Each number is 500 + 40 x the weight over its row's rms, rounded and kept within 0 to 999. Layers, rows and columns count from 0. Numbers have three digits each. The size before them is the row's rms in percent of the matrix's.

# layer 9 MLP down (transposed), 448x192, rms 0.231, rows 169-262, columns 96-143
101:498518522480477523451437514449528551545496536523461507515465523476483490473445534504520466512528589553534494490446499429562591412575444533544528
099:467533470552525484504490484535539504540479489503411541490498520553357502422527532510466555432494507506461464456493534510443478551564552423462488
096:495502495488540431488486505530517510546495509429439462502510402543516467494464499520492503501468479498505505420480514488483417533468565421451472
099:490512473495512549534570528520499511517487497441506467506549550475584490451510514541417448546497495539485507475565433555617401456490488498527532
102:470470456525493499448497508513494479455579477558446494524445502441528551463519483504499540428476509549516489551525561536505535538454501516538451
099:463449483532515484501509453495489486503408486519519490425433527522520451501487444447408531535498434456445530468542486550524484421497566505518432
104:500523505473480466492482507482476416510522498547485544451453524473525495470498499528501537507506481442539547464461470533515483470589550423499426
096:535493503523464541516521478461509486437502579482484462480447521513505483471506503556507502504553427528568439548477515481474523481451485538442536
105:484497512487506490537499487537499499419490556473469525533542483491438477506440509503433430502466514519411531504509447508476485475556495528415498
098:531527491473527538509519508479470530514488522488530538451506477505568528518499508465472565484522525564494496492484450503533505483482504566483512
102:479475578528429496518515524544487493474484536478480502501522521448539467482539619521479428512464525485500522451575508444557469514520533484566502
097:505529453542531483427487506621490451484499517544520540467437520439496514514516444502477480589498492450490567552422496438472553514511551484536481
097:443585532562414453513531472453517510528502530504449486451552542477545503481495552459567456512487488535472494448486492547514440490524491609505515
103:453432550465570417514467471535519512560408525457508458525420506487535511471518482507445425463499499459492473492511540490485538516512488432567552
100:476491560488547494462444502533582441516496516445511467505480485491491465474479529419500505540521558504513457505584532396463491523503450501484530
103:556495447449548522508519510498507495521471476472508494531542522447447538517525548484606543440413561561424505424524467539433510465474525510484534
097:475456499465508508504438578466498471550427516505469423477455473510551488530487474538559442449532481545500469517500472485487421517549519529481419
102:550477570466523541521488399493499498503527491525509473440551484474512539494550490565478518506441524481464608567412526508517493468471480542542454
094:544537508510476492571487500499410468475507491577432497433487514504499511539507572486505493463481497552574525474561489483481470437464525578475530
105:492470486485606471585546504515570490498482475495507511539580477504547506510466532465548496444524535497510503534470463529483422533441518488561511
097:484437473496433473463460513577447543467435472470479505477503526549517583478454507421526558462555508504487528526507544521522425414488497502460433
098:521512478527494494533470522554547510498498499582497487488480481454485458554572443450471461503519401438486545494490507474485501456514467443397480
100:523462482500554449527557516531530455465506459458537446538419520527574476552531459504505480480497491460522466458452539457528481524502494434585512
099:517483460443469475506472477442446464480572518551461520469520526512538455529508534538441492469556493492422515491476463466496423492446503475461509
098:533516492439518605531556511448523511477531563479458524490485542468510505471493474583502599461529485500530527472459511496594514519610571577524423
100:456531452471554474521499518531420505453525537497464481533555504522519528539492426538492510471487445536500408567540456449506471473484417529502491
095:572472493520474481488479522397520497540543473502467591513528571523417464492502488479455487444426502483522475507532495510542599534502486515522465
100:561478543515503511587520508472520529524472428512459480519479443468592511510570474475469503448551488498546502508489467509438495537497443535493465
099:505463451437556535523499512502461557526520501494575572435531493544478485550510587507539409477462568517426506503558536496481545405593476526411497
102:509522466517495418520510536452518488565460449428450519499485430595492452491532507459550436534444583463523480459516541428523576453447460510564563
105:522476453530527548560533525515509514530495504523467460504483508456542538520474487581512478547577462500523469420432480539452469516454437467515446
100:476471499518521537492485520527500477466514501508507554511483495519497508513490453483459560446516519533445517496545502502493518441495527553452439
102:542541489541458486433469501478486514502509543460450508502509390525539496568441480418533499457535532420549509536475511461475522503514447474488473
097:472507524466545519423549523530567443538485491535487574484457487502493548535583450469467495518481523536506536454490495483511485483463529499492504
102:476545503501472502488581504477469521519478500481509497486542535547514495537510487486515475443480580507487485563511491489451453429537598535509386
098:516513435524479501438452453512542547452544529523525526521454566529446512441460516533470520465501458486554530516551566506449554469522428482520466
096:520510473462532586427504501469464622485509534542550475549512486449490521545478516538501497510515531480485426527575579466541505518460499472482501
101:534508533508580426547534440525509454562468476568423537493531502496498509507513481518396454437505516538572510480542489507535442499443471545478533
095:525523491567568505460486530551575530486432520446513503533469510565536515458506523521536522504583507580500437469508484534495468509530447447481521
097:571466466506485453484520543492479548493494498514528501483507531618507521502464529483491446464521463443495607569439537526514460445499496510475522
100:518454544428556522425474519450486398519513461534546511492541512578533514502514514593487545504504441501442467588537466454455469531600418424448538
099:499485517534477530494481478483480527539561484529455537538522523510453579537509508609472463492482520563458528449502486540485460408471549526507547
106:461510520455509429482485468484491516444461568510510545497498455537520502522421457513528546658424451545489543466472539473454519497527497496555496
100:483581511515517531488596474463444496485534455483470418537440488510476440544492423439468550440536523454520410505440453457557467481468464476455497
102:459460527432516446476483529463434468509494465454551470564508485513481517492552474515514472468524544488519502484465497452563529521534517557460460
101:457529535503524502479482490536518500518534413572545544460494454443523412503459466428448530510426507515508467438534572536586470540533469506504438
098:599520523499546444495512491523491584508440531457507499529476511495478452475579441520549479547485487496515526460543453532539548470422473474569520
101:462566496503514492466459522552533532452467547521452482583471535491481442457579512514506524506519523512524505541517458430454540520476496568513528
099:479426495506566522538481543502449430488495495456458441496469504499521464525527519480486500470477463510541506505515528516521545421422495422535481
100:492597460476505575468500550482500529484489462506497481445521518486535515505513446552472449463494579463517457539506513482600521461480531494475541
107:527504560474491478478499561551475484531544467529466442488547496455510482417519448553557534359539523528430549453481533476498478539505543454484499
098:535495487530440522462540509477481514517543429501485479483555512533460502503474503509565464506583473485613537607506409502530530550485506451469522
100:477531523510500491518521415489468565510446477458520494458511481523553525550534510636480555539502527515513518503505533478446497493523442477511520
115:516506479498529469590497512500478460539499488522462570469405492498494522461433506585493490497524545561428541429435438444604537472507435544471525
106:490508478527499508493566527505480508515507462495540554512501464441510511543513568454520487529495542545548571537510546477497477450490424553434505
101:468481478509505491475551433499515543550438443498510586486534512512604483465528461507438446532521510489514510472444571497427416533493476518497557
102:543492545489484498441505539488483476531496487443559478487491513468433519528561545554542543410518560492522500506481553426547528441566550446536503
103:466483484549538547531540511625488491434582456534507512532501460502492482554505501516542474560427552442512420517582478493478514485506494521480532
104:435520499615502473499464588537536522505507495497542482463418500509561558533520526563429489475424498571499464431471429458485523406580430544471525
102:445519508476507487473548467451626523490451486475456481486527461552538495503471503479489520569505552447532546532516442477468520464499521527506494
099:466521512568511538576467544578500413496468535454505488524574495482478505482445495588488444531524526495564515574457473513567468481495419468548527
097:510472485448428568466504508479565503472536537502509497424575425431407565504543452539511466445477521471507462528549506512498526549476466546482450
102:522521546513484469522468451460599494458478483497539487439497515470530516511458465460545457532527547391556502523501471434528503541493527532468550
099:475490479490449492541529537467448521566463470532426507467521489462483481507529544471516505453522546533506441555522461493558529521461523508442505
102:547581462412542494526461455483464484558558451563386512511556512607541476535533518451503473493448518482502520479575468490487511517513524546552509
098:553451483433496510492513549531604473531479488467431502477542480524511516525490461539499537447481414516471521464543528474610456498514502455509437
098:517525495537482511517483573437580469540519474544533424469539512460464505425439564425468508376513522537510477546510412455508459433476497498536549
108:479509496503587531486476535500527503583501548435497480520527513476544454459476573438475487407532518452472452496460560461513483540538506455512481
096:421505416525495500533555425524493457505490518489474504534571447438533490493498522523472460503540483533589461534470383444448508423430557548570516
105:523424545535493494518497502539461497524454506546428524434466464478476581474527517464458522480525484467576498543481508463459530482464461567616517
082:542503527494483593464489464557506493431457516452473502495508452513478541500499460542459441478544448473490535537517537483455490475527519497487490
097:508519477477479557462510484485526481492491579406459475421561529490526426476558437503506569454537502523528551559483595468540624476467477458449504
099:467498547528522470521538524531576441462531413414475497494449506544510504512544502399530560448532445468460471496446489512535471412491581476415488
098:461462531462428550487430500531486436476483507557471523535539480493468522506448534523471473432422464475500515534549567430432490460455505508530484
102:505512479473507507520519485505538477476439477444462547570504531471491450497473533503424537454501465484516519482520577434545519491511505519433482
107:479498548505503500505546527461479493559584519521505501575519487522530461542436580510499465494499494438513493482498507528508474580390534531540480
110:426472555485489497555459558483473491423519539511475483525492591505600508487469497487529560513563474482508460560418509446401469530513495462509526
097:566584502554452423503476425527516525483450454479520485519485480425487491498526507565540505529475487504529543522490530473517427493470502557526463
096:541451430500567461500526475424503497533494485508487523481435465494450527482460477497538438487578496494435474568485538505529520555453501531512552
099:523599522538528483499499521492495463497534556471495523516474546513492438494460539520516507541536445550488443534469458520511485508471507525548527
105:564492480503520532459470466526513451574536550511439508477501455447470442503490487545465495451481494482476462517547473457492424525488539436573554
107:542545422543564528483452496516474561532443487474433448420491461532455501514486489492471502584456491480490474531554492471465408519509490396461486
094:527448540452484517461480464547528475557483480482473461496507553476561439542557525490428456418583506475497571479522507443430521479526515530458432
096:515460435554508473549474492479544486480622471492540476498513515491564497456507509447494422503512513521603446480520518516536507553531479498459458
095:457474488536411516486481510462498488388470508521483515480510488447486508455481459453475485478421482537480461483479519476471537504498507520507544
100:541507552512494470549504442441465545510549438542494439487526447482587464470534541494503490457553537516468533541428532468478503481499536514519482
104:546559590504545520463519413479481531491553551414491534533529581578528422515478482483521442514525559390516551481465453475501520459508541514493609
098:499488491473503498517523426489454409482504488467499507583403478507407494459543562472481520532501452548472476532453521567484574474460421458505493
101:502515422599499508533526463487529579432467512466518461487568490499491431439521457482489533583485452530452487552444511493538509521533577437495508
104:480512513512584507488459545508525547483443509528438476395511419500524458460535542503520520425479471461515453479455521519487542465460500416520512
089:476474518474511547470496433558481505533523411528572464578529544472469528521487462521470537420527540515504515509510579577488514492491473472440471
095:548474588502387496532444511549549445520540491482588505466495520465419522498477579474479526431489534560476545548563453477554497455472507434517468
097:521485557520533463566507535585486551503475477489457558441396462460519467448475494527513519461420466495507439545497535552506489482493510400456482
098:490556500504427534474520541494507464467536519535460521473441504475529561490448469478616454513501534528483466508533484538486448501555448437473486
# layer 9 MLP gate, 448x192, rms 0.224, rows 170-263, columns 96-143
096:446528504583436431496447466512482535516441531515543559498522538472475437448542529562463458471552492515514549488495518458504549467488564489445561
087:498530430564461569552460502483498549542459497469488521534503547502485481554550572544514466532530478444542434447566513490486496476473524548526463
098:531477459483485489500461449502465415557495461481479517492484536488508483505546536460579442473533494518444535494508561536543531484421502487486470
089:502583449485506546486432517525545492528469511448500509516545542514513562546556469539475530537511547508453474460545558448462519534524523601469492
105:575489546477505457459439495509491500558513464488601501524555493448482518518528439515533509512475530565503517566481484499414468542479506523456552
096:483584548472474442549547508540554611468472505407506512507511570530497401528481491450440527517525508505469486472481556465499516527474508458446521
093:466450455555479507493569490604432458499445452498496497515559488527529465544486430558540503476517541547505482452493494541541497500538552492522442
107:483565447463513500449457516542516530479502544437441536506535492485523548504554539557472539569505540540456517503454506455435483507512504552492543
099:479542505502514485444544468501465543532506463504533454513472493523473503500572528549544501499508525544522507414610520482489492465488456493462528
104:424540462522498468512503471501419524480498539479480409478530492496484462536511497508474464545487460466517517528551501492531514479539451447516488
097:574482532452510518504588513505538462483434452494518524520498463525507466508492529519481518480478463542599473446521512557472502520411458515461529
094:527450516515451442507514522528491557523569510488434560501484500536518471430505516557377513525510480455451512546453530489522492480504517459607448
099:538501396523559434486510485501574516502505473473501514433462520526493562527504584426522518517527542475478454526481494507477538528513508445485594
102:552531513558553476441504469504558545448536464457492502468462451502508436581473531421424478500514513548533462535468516489518464465487520493511461
092:490496475498391504480491556470538552522451449517563547503504484562527547504578533445573513534533579526427601441491503478481512537501478505500547
109:577527518412555499461489540489477514503485552506481505560469490512489531478519521473469526545536475533554483521519558559522538466505480455486452
088:488483591483525488444538519461473494490494497505485591448491458438430511510528475473468491513560590477442569440528513401529491467516540482483505
095:527537490505475553494400505513495512534473502539523482466438466507456535460516513605528483525492493445434520498523507485536423461527471527415467
098:425483499562470538490575423576555528490481538454461540579476479441471471491528506503501415501492533526445535479512505486467510599489548541439510
092:521497473475420441526498418491556504481478510514408436487550528546531496505485532523487497476571557420456498498551526462526510537520546584563454
101:492539485445465448544391463501579506501487478410524571497519496511520570480509476497523416477561533506513494459463568462502518455578560496463470
103:505486495530488465515437425485505382498551489475496498567544536463434518517549523523508430518512521491467448541519512483446513501527524447490498
095:467505530527455449499516512506445449555476501475487539422496496480537539437481567493526465559451588501493460499465484592489565541502548521512518
100:460419442503450453491487553569483466437526518467454544451484499583507424487513535483524524538505457466525440529469455504557531508474484508432446
097:462466473447479523447486507508583489485460556546531513471472542508528502487513506551552507545455498559497560489482485505557516480571500468516463
098:468459507549477500531463483493495515509434537492579589450585435492524526484510469527451505588518456522483473509597404551449485462504475479493448
101:504470480482513586459540449477523517473495537470551465542497529504447472476518443505481493554448464566446432556487524492504514548520541494521427
102:502458463524485506553561499493563427522466478505464488382486532505478505509501481494568469489509440511516476480437455463506403452436477507531560
103:495502546504455589490465496534541487495416490536514479492493520452435485491496545530458516468466498420521475609478454576556496478419498526506475
096:583535469513438473538528496521521469431509480499522495543450494537500454467502543530513470490516494532503498534481430472518529482511520517509532
108:546419515502512445461496519454464495506478462609488487543484460518516487577498443499521455551462439400470494484503549526447516498448523564508499
090:520493521437504533544486515549574438465458499528495454461473578528461498552469518486567517587464434479468514540445485458550546493529441633481465
095:433524529507507474458488510496468458474523536503513462492464447560484466477545452466506460483466464506502463466510515448499475478533478490534472
102:507471540602417465493516569528449532466541494495496449511456544546489546472472480421380520472515524502483472402497505498462533467467516454466492
095:537506503470477495490483427460521486556453529428535566520544531486509490475482525487539539539491459483529498553458503483544508477549439487465499
098:573521469443483402547480537521441557571559555512545484523472526485447527507449435618523518512508539442505464573451441505504508537577447517519484
103:511562519482473478473415550447589470532537527414445488500524526466462530489510493468533525484469499508470425494504537549529491447505448494457515
100:520488468458494524568501484394461468482482450490539467476475533480484498531447425527416489540512604531478437526495576496486539500476488470488450
101:480475604506523495542531445494482510432467525467520495509544542436512543499453457511513539526538512466488548481452508433485518480520428509439481
103:472510557516452423470537516522476454581510511456486519525541524474516501540464454466548500486511512449531381500510587445496472548529559514495495
096:443465524517428517469496573515522494523476510544509508465497532451537487505543542530485498521475555493444518533512525417498527486564482399490527
098:517511499478509441517476498515542561557505509452470487448546508533396593460581453540490529496529519507508547510445500492489479494498527493497509
099:530568487486399531505511519536528500479550451551460551453420540480538491552552461546557483479473513482610504436479496480459493451528558506476437
103:463502444473503485507491482484513456572573453475661413451458451572447512542529469449522520552492430489452470491493504481453525479482439460495610
095:503553516484483447472449507545500462506491503465536485503494474561494522466525550491484526479444596482470439445541540455453581427562467504462508
105:491491569515558488482453419497562521428515484497520536501465581436439486525466467478517521503576551453460501512506549522436524515452517554572494
104:570482529491491531494537524503500500495522610505594482500507491474504571504546573535410503617461439611541449522543537501461499465553444545545513
108:510580546514464451489540431497422487509426482479433514530483544508466535472588558454531472562486488491402467552517565531508454484464500486440524
098:521455502490439516509495458533528492453491544444508473515477477479449521560559466472532549495498527477552513528555486565504478537534503520531502
109:516460555511511573509511436470429530529441470526472554478462492501466482547567582504469560483478549516543424543565501495507431401524484577470469
091:518529496471461438511484553499533460457445539499507570536468479485511562468481536536410481545499518468450498457522477514496549584525464413455522
096:533514487521479548493413626581506529501472521448507589412506547510526436535426481510475419448466584453515532445485537466505526482532460556533469
114:540522455443409525515547511532489463511453512435533540449507447515461562507465579569574479412470438520508523485554457519494491439571573478430546
094:464503510541480543508541528551546489493489579510537512544498496456470478436466509489484447492481524418577535493513544477535449519510494550465544
096:474525529495480487482459559514572567530502501495490468519450607512478523548489468487477452591476510407458459471569487497477458510517490433566459
103:519565426445536495499424520523469521513530503515514485458549510527523504418557555479492536491505474532460467511500500511479448482496493461461521
100:422411550492597553476527509533487499471412538453482501390496488469463508472565474534489479502500512497524518549456469463527506470411473480500491
108:533460502506434495445527503517451398475512610505504424494480518502495509497541443473490509483501495495495489514493505581486549553490507482445515
105:461558581444446485535507573470593537507490538490465475439456473500490469485508521494528553492495549538534507543497541454515472430436470454583517
103:531427490526534450485453526472471547453587572529517515462487477545499484552522453536560452476483523580524481482500533490506474506489484488540542
095:468492596514546483474519461537567461524504488458503541517517461531465534495510444556524476487509499515528471520503527491506489512565478486500516
103:491499521451484440526485510532507534532437541478594513465541493482496476495472483503603473503463497475566514492486481485514434551468496538445513
096:535483486477450523494459478559509488547544445439535544582506521467486551538475478465472495425502411428484442537459520556500542513489593514487462
096:473462461521459521561479508549473514446538481514471534524566393512526442477451491445431482460496560601483450431516537518497535533597506490468526
101:540491495478456507543474504497394468541489488477550539487504521510536441455507511503406542535464569544504472408509556460428505451519487545495489
100:483497509521540407502542439523507515483516496482618505499498520550488436456483555482439517510447548464458520472464479506539593476571474506467555
106:511537484424560543542470516554522573562502462444534440503527504488435518485407521458549464483512517569404543551461506536436544518480445491535513
090:519537521467557524577464509562529483548475396491510485516481524491477518501481534535507518475445554491536530531452494523440495490492490437450581
099:519458503525561477561406538470481512449551525459503492488496532560546465520507430456434492474496525413488469535505505509532508564491515488478482
103:438508511546481491521537423517439474490432492431507491488510388492519594497544496481550569415512453496478450502585514504534545532527493524506508
101:525539483506393416503469490553539509522551489540480484482547463438624540533516502500507461481490464453531650493477534468497449425548485511472487
098:539482504450511560413490491501540495464436491516464502529452458524438483462516548470522500508496555516444513525508495541479475497425435554512483
102:576500490512495521513488458492460543459553497464477507515470520526510528581479581515441527448472503562527530537519517442441497439539491586483599
100:620468450492486467542463521512501491486478560478436393503468449536525523524515519526538502554520454502485569454513463502537557481462463493536478
105:569496440490507490590503481494558444487497465460532501505552474474470486565500543482483489480445506529463522509512566518577440463588487466502542
094:509517484518450473507507527453474530485485546534464487496519603494498481560524561494527492483527594446493483489519567458491413423516481467477511
100:541532544555454509539492549482525444469552543484569503526473555499482398547581574548463484513432535440534461436502500481419507485561491535560507
095:456564497516469503485473498480523495503465470491556483578479552547488521486518432492439536496505517557559531502477463498500512438534564496486539
098:519493524462452441540491574562531541465481425450438508474417502592426571481517514475527499537499482512562490573450444490518516453537554451564515
105:532472524468477480515466499440485534477467488468482449507473513465466518480513453581490510506420483550501545449472464480477475549463562492464548
105:450462532502520529429516484529526456458549471461549507465506488526553516457470510497487462488525490509563569555504545513550532468556523566457492
094:473505544518416471500516479553436502541527501511548478437554521535519589578563486504460497472442491484473520537499477419498472506477545472536438
094:469528464440486466470440556493390502513421534414481515511438539474485470530578532565484533590618499444513604467553562529510466508529485438526485
101:553514425557481529561492472545504555467519515463540559476559459507485515468526458595535546555478515547512423564506545505510508533542481497561543
100:518551508476528509524504522469501566527550554425554485504505533499480514494453469561488481499497539573444426475502482486513453466502516539474556
107:524441497398510473518474461434451510565528546528562528496516568469564446516464583473496526443478460498451612514491548456514494460452496589549493
094:551504580420485535491441544496565452573577526546543488477506527465435465507471469549491564528510511521443514516519492538542511520527453528498500
099:501451570472499481489547593500409409466445509489511588479473477550481473543502465545519498500447500518591502447503468555507470494466523478454481
102:494401476490540497437512448506527465493460416520499481576481506472483510474467481403504480524503531547493499533511417506476472467552454561441591
106:524554489474437444452485539482428474498524533450463484551483446540504473494518541434490486440492556504436548503526527576519495515400500531513569
101:591504463449491551477563477540483530486551506449566459521486477417472521577475520525570543492495463455462470506501468500508522543515521450519385
100:514523489483427458526498479514516514541489460546494476447503557487544500621483500480356543504545458560450509563477488520440493483453596513506538
093:468482555536464480523488486378447577567535553408555535475464455523432559589479495452440457510502533544463438497559561517504532493487497478464505
095:467481441407510506512500476479515507537489470475516565555524489511497483443453487574544451617501525491395480532528461535501426503481520567556532
# layer 9 MLP up, 448x192, rms 0.243, rows 170-263, columns 96-143
095:488481527460506477524431524576531601515450547471501522503467540441460533432505460486507447492503476491524525473501523482506503470440527553448499
092:478475525507535463483576496488512491522470486571560501493546447522522521510405426490481470452490504474533526482471497435460480562505502366459508
097:474485550486470467463482575513515553531529544485502421479532458508481507517522482568517494510558415582564539544424506490555547502514643477471508
091:434495418543473533521459501522504527445517502523532520506553555484531538542543420506493503466520525491500424463530513459501464478516487537497523
106:560497523535522529404478434526481521503485567491547495502560442519423492452506481490485453508529610556517548482494487528496480503498534541486477
103:564494459516511524451542478484562471498485577545553579506485519544539463517523445532514538599500530484469484546518525495449482476429485414510508
098:505508488486454524532469467491464427552448531444506509534469525507475493494475493515478483541542373469536447465502526513561490461492438513469507
096:453547531500516390600569487496515487437466433466525508585477449511541456478516542530484503517554457449492541469515510469501527544503463500522485
097:552532542517413533530510522443467470452503489485547431477511485501506484467521566510567583447496504514533496493547534493511471503471483507499560
105:615492521450525556599502519470560404546443503496566501529463487464529526432532490449577534461486508499489492479514476508486521508505586531373468
099:471484521486490576455546539401505527496539530440517518497467541485575462495476455509481497506481556502506527498517478498503453486553499465508496
100:532524506458496429466458452508496482547518542493443535569479472502460562546472508488482492423504488505475505465583480513475512508489537520569470
100:517515569441510453510476501570445520465410486507513480501555512543498480472507461520447445505520520507448488508480496466495513433575503516535506
097:483422519486521493531512497491421396507487548504525501470472532517487500538488500488550459521548505526524462466533533485528524501473456563554534
095:480562462560431568456558506517500438474478455456540469494466500503458472539566483523559476491497560534454519457455476489390525575480503574522512
093:476479478461500444491552543560460485534537465500465454421491446458524536553494542502575484493528523492445495469508521513487490507478433453476498
108:428515486525487484570445479528477527505470542510502549457491480539521531512408455405474468528465533535547502524480499543473533544509483485474515
099:483531519477501509477540491517573406477450495462529508540436536591449535535565474472440534516428505545491441472483540593464566493483487547549499
102:518520526555495476515472438541558478544446504506461448433509488533492500438448568449509493543529557540521555468483453513505468523565433495487546
098:469501553593528550512559537487493507565512430558504515490492513496467534502486484484472516455542570499480465532500380506475549507443540549467543
099:538491465440518495479507551492473467526505513466560480476413468563507484470470506502515470497485528559465458441474492471495532559563451539442508
102:506536514473473463442532515543465544514480500554550507479546474505551528433489450492497513554542486514457491520530457535529522451496542481554554
096:415514516489536496537488505551520546490510468471472523429510477526479515515505482442508490524481480473469498471581491474550448464497487431497503
103:519487579511454498539469446471424511517448474530538448434426481491576578524506503507546502508452498486531494502555491489510494466494491465395468
099:523507500535476565474499499552497488435446440505408542519545612531454407501516537571578441484522497545494471523438503535543434533466491476566520
093:528498545478556404479439476475443512456504438529525519539513461465553449377533489529556485577469488565506472454452511485499516517484510465437546
106:421458539499504517474516467489477589507488542438569516528512499506480505536517513564463514485438550532526434527489498569427482530580498496407532
103:428518507494508488452495483463519523485462521471524524562377415466539547469538514498505453453451571507542571493546523424509545496521492613512452
103:481455495474497547484549506530546504477461477443458500531426503512553395522532472530482515454537549433459432558539601542521534455465527521478449
099:502492521484579469428440505452441540456574495505514539567491467547514451469430507525518457574539527473455494498526477499588487464465453547401532
108:520405410469388544522449477446437431458509489524488527455497459522514436570533582540484471472459461604488549497503549510501488587533508537505445
100:468435488491531531512490486463524518459521475488466514512474559569477555563456517471490453541493462455504513479516478447459500502532499470483510
098:468508559541511503562474490479566531511499569542454555510577501451471517589458474537445498517516504489456553535578528481543535486528560525408526
098:487603478542608529511508435475539515438499460525521435533509435556520534467593479405598547512512508488415544479485518590498491520541457580572480
099:451447474548431394533488488445453471629503449423453491517545506497589505468489500488485588457440544524433507485470438463506490534510585454527560
095:500480568515536438469486580531520479529520559498458545454483469497530489515526415510448542586461440434548548475510520472531604540480455444522515
103:558526492473516528458414519459431508485555483546475513503438441465430498472503476507496529492440542451492429487560538490512549485526478565512495
101:428461465573463470483501517552503482505555569445556483468526448419593482491535543479487528472500502512537543516507517442458452496573458528532495
091:498465506488503542511535496492462574441417503569539584540523532459553551560480486543442465473490473504489524475489497521471518497493509529551468
104:507499546456506526531512466472472457510542444489528474501546472501545543597474545448497467471460536516487572485445513455490572477493546456564476
094:485454482540469511477457472531531483493521520601511424615485493510511436477504494490499456524515507403525423454413437495453520500565452436544595
101:517560519566452514449475378539531386542540504505511483572478520426455460496472533526500526512468521548497535503451457456508478484521464529477479
101:459499621580547449469421452475535429451517483478480441460542538522490460544459507509492466497550525424565494495525487465437429549498517484498490
102:481475549548498409450452459488528500491594480478526438486570507524484496462448493455533435496563441443482452490442516475499415499487553485531564
096:578510486518512473496531520494503491490494495476485484564553423469528496559564482515527513565484492482545484475537547494529512511499509498549561
101:415589478515517457503474452553511511506517445549562494419530489565505488522426478466493504505500579535419520475530487480528513506532446426549439
098:476437463454534448430507534546478515495504442458508529567505459515488441423526496463481480531550524499519489509437493502461556445507495492499503
096:583528489471519395521480468564541493502491582590495425552524511491493502549550483537474544536501396458462528520534460548493449459489485465518470
101:484518504525441460486504540518569548488481494500432541479457452491490513496474558421524438505533535487472482522416464510472484441460537478479480
112:492502417487544478536464486468502509529421521483484514468494417481498529476415479485476414497521531507543469415435511548416433493468595454524476
091:436532495534524509508491565433505508485460543469534471498514581518410532512493525457496519532541579421556541531461558455520518500486481529486535
097:459521422510481514517521644516459444508454464501504482455392448513478582494491574520453521546490559546475472493468476461446569469469470427507496
116:499458432432464451541525550506530472572500492449480578469430516457516542518425590541577475509505508564417565489451516464585523483548419532462529
097:593458555474512518465513544481534499501524465534509564526468464433434477467478458523548398575476404481558532560546520524589422508489527525440552
101:479441506492497492510531549472500526477485515541510540496581476541463448528456523544481456515475463469477535573554460545528496427448515493495440
095:506573512488539488549521491505525527534377529557455516480448492535554452484491469574466609521528591501542517546528456548515451533497470532524496
100:514443490511519451520538550447490455527439558479511506456450534526503478513411487530511488436550427472488568460468440529532471434434529499455492
105:526446542516506478497548589460560495530422538500575506442562457558464482469517497451547513427540494576535530445516525555434601516479509514507500
102:449455510534483514505463496530512533469427470469556549478446398544476461480502528544458477513539507509492459528486520454488466518481559508551506
101:358481503483535512491462492473531453439464529499440502554446454492486486530536507464473485500485501494576509471511524479502501516435563489509521
093:562559463486491531515583412443392461586490533450433491488566507473558499526540482504502456514513551399536486522456523500538478480438489479490486
104:531403461524456457464496538477539478603581560492464563473515533491482533436488423474464507496457529482528451546500463543480516542486432510483562
100:468608444479405555487484469521540500483456446492471472560473488505548462461559598517488451467512470493515509537435442515505506435532441475533524
099:564521506498555511516505502512528512575501527540408438501490432510513513438505466432469492495414488492546508419452482518437508460489547500523459
102:475568466437499594535500471504448498463529508440479435505469495361512477518490441483518500489483414525516498537515455546521552549553497532459529
102:538461473561547481500471529471420492387543438543451485454553559535547518556555446507444520485503473591486455552511498465555550437488461526518498
107:475417511430525397478436494475541448522551551558472533569540467475511463496527478433462471467428489451511522526520493575473581506548425511513500
101:525494563501504474503494513505519496565489519570518557485527555425522506485554539525494459524512488503510503440541487436440496508480506495431439
109:496510466597505489495512444499528501460484537499470448494538487371521542513518519509484519519497434445565479449506493493460515499498486504475467
099:528574519506441518498491512445506531417503535504511491472548472487501586472490511495436514439526516485508573424570511481576493558477533512498493
097:425533460509508564484520502524563487471475563492525511511483506450521468483487454550488493524530522548595601518546475474460574475476493492559598
098:432519509500574496509423584486540511461560512515517526463412522469503525435503545492506593452530464462437486439471528508428527465452530489518523
099:517524540540524521505605427465558505461513568452530510529553485474480475565466555484523525519476483450572466488531504547420460481521500475483562
103:439523592594525510588534454436495527489474468477520516527566502517500499506458448443569511535447577521457500484509452516501478476541398443448536
102:490533455512505457475520509503432500528544483524432475487434464547504443510489508533513519529485433453520548472472439554555504478549519528512486
105:457506519512411497450460528466468521529501497517506504435452566526530491528529492421519476467503497504552495548515538443510511486519507448492570
100:506565487437542530505449456455539486615514528519403549497514521517469503563455489524529572470506460498491509469463520505386481500497571506503475
099:489496482614453460494413529511508488524545460560517529550502482604532508554502422545534555511528484467509546541509474461516484560464496463484457
101:470501452472456505473504575525428494471452453512473497531451474582441480444414502530493540441546490555504516550497484497487504488528494515527591
108:552457472487502553432531456535615485492579512587478542442439567394439550462521532495504533411501490471521442558558481529527487498529498552475486
106:496543509545567463509515488498511514586544446486540422464493508548488468519512511448448381530460568518454573433522434508483403539503426490490521
098:488455457542516508574475491567502482527537447497460518546523513475490502428532574490490545472504494496473565455532541524591513596533454510490519
094:513502484478515446504495569424404468531536511511522509498456467531473573534516529429450481493496512491449520536498509494435477448508547473424523
096:492449463550517465514540504438485510557494548481473577510508509484470461415551497419463471537462489513496510471545579500527449510414463473497465
100:534516469540490505486520472500454515509493476493476519550561535506460494522498497578473494485523508501486539463425450544514506417559447518538522
107:524498574411546509472528477457475430550528530475465520502512497511498486487566584462547485468485449582475542509510476595517456508521509525480536
101:571482479525482431537484457533494465468487480509483477523528482541513479518493498487527502507494444423471473523538557493509493414428484528505504
091:531482487473559545508509482540545472516537508526505511530451492435543484452553516500527599487523569453466464531500559513540541530523466466506591
098:508515530491473471511492580515531522534516570511462544507503526486466551551497442499501462514517503463546481590468495472427494587496581575503511
112:393509478518476542504558508534518550470504512499549502446527505520490473440483472521520534557491448534497506435489496401483486466520461461503490
097:566498478526493427530481498418480487492559592474448465490530487523511514527398518399496492577486534496468427547521545416516451526523497534489476
096:494514531523530528458489522462490463430432443454503520508479459497452504538553470471509504474520509500483505534491480466502540502536471524566532
102:509490588470478482460499518506577439579528469480441492441479458534389473523492544500534505497474527473514502459501504576562509478479525518447405
100:525576496468486518464510474481608531493465480437475515536507484475513545480561454451518533584497529492490480500492522457493551507479485516515504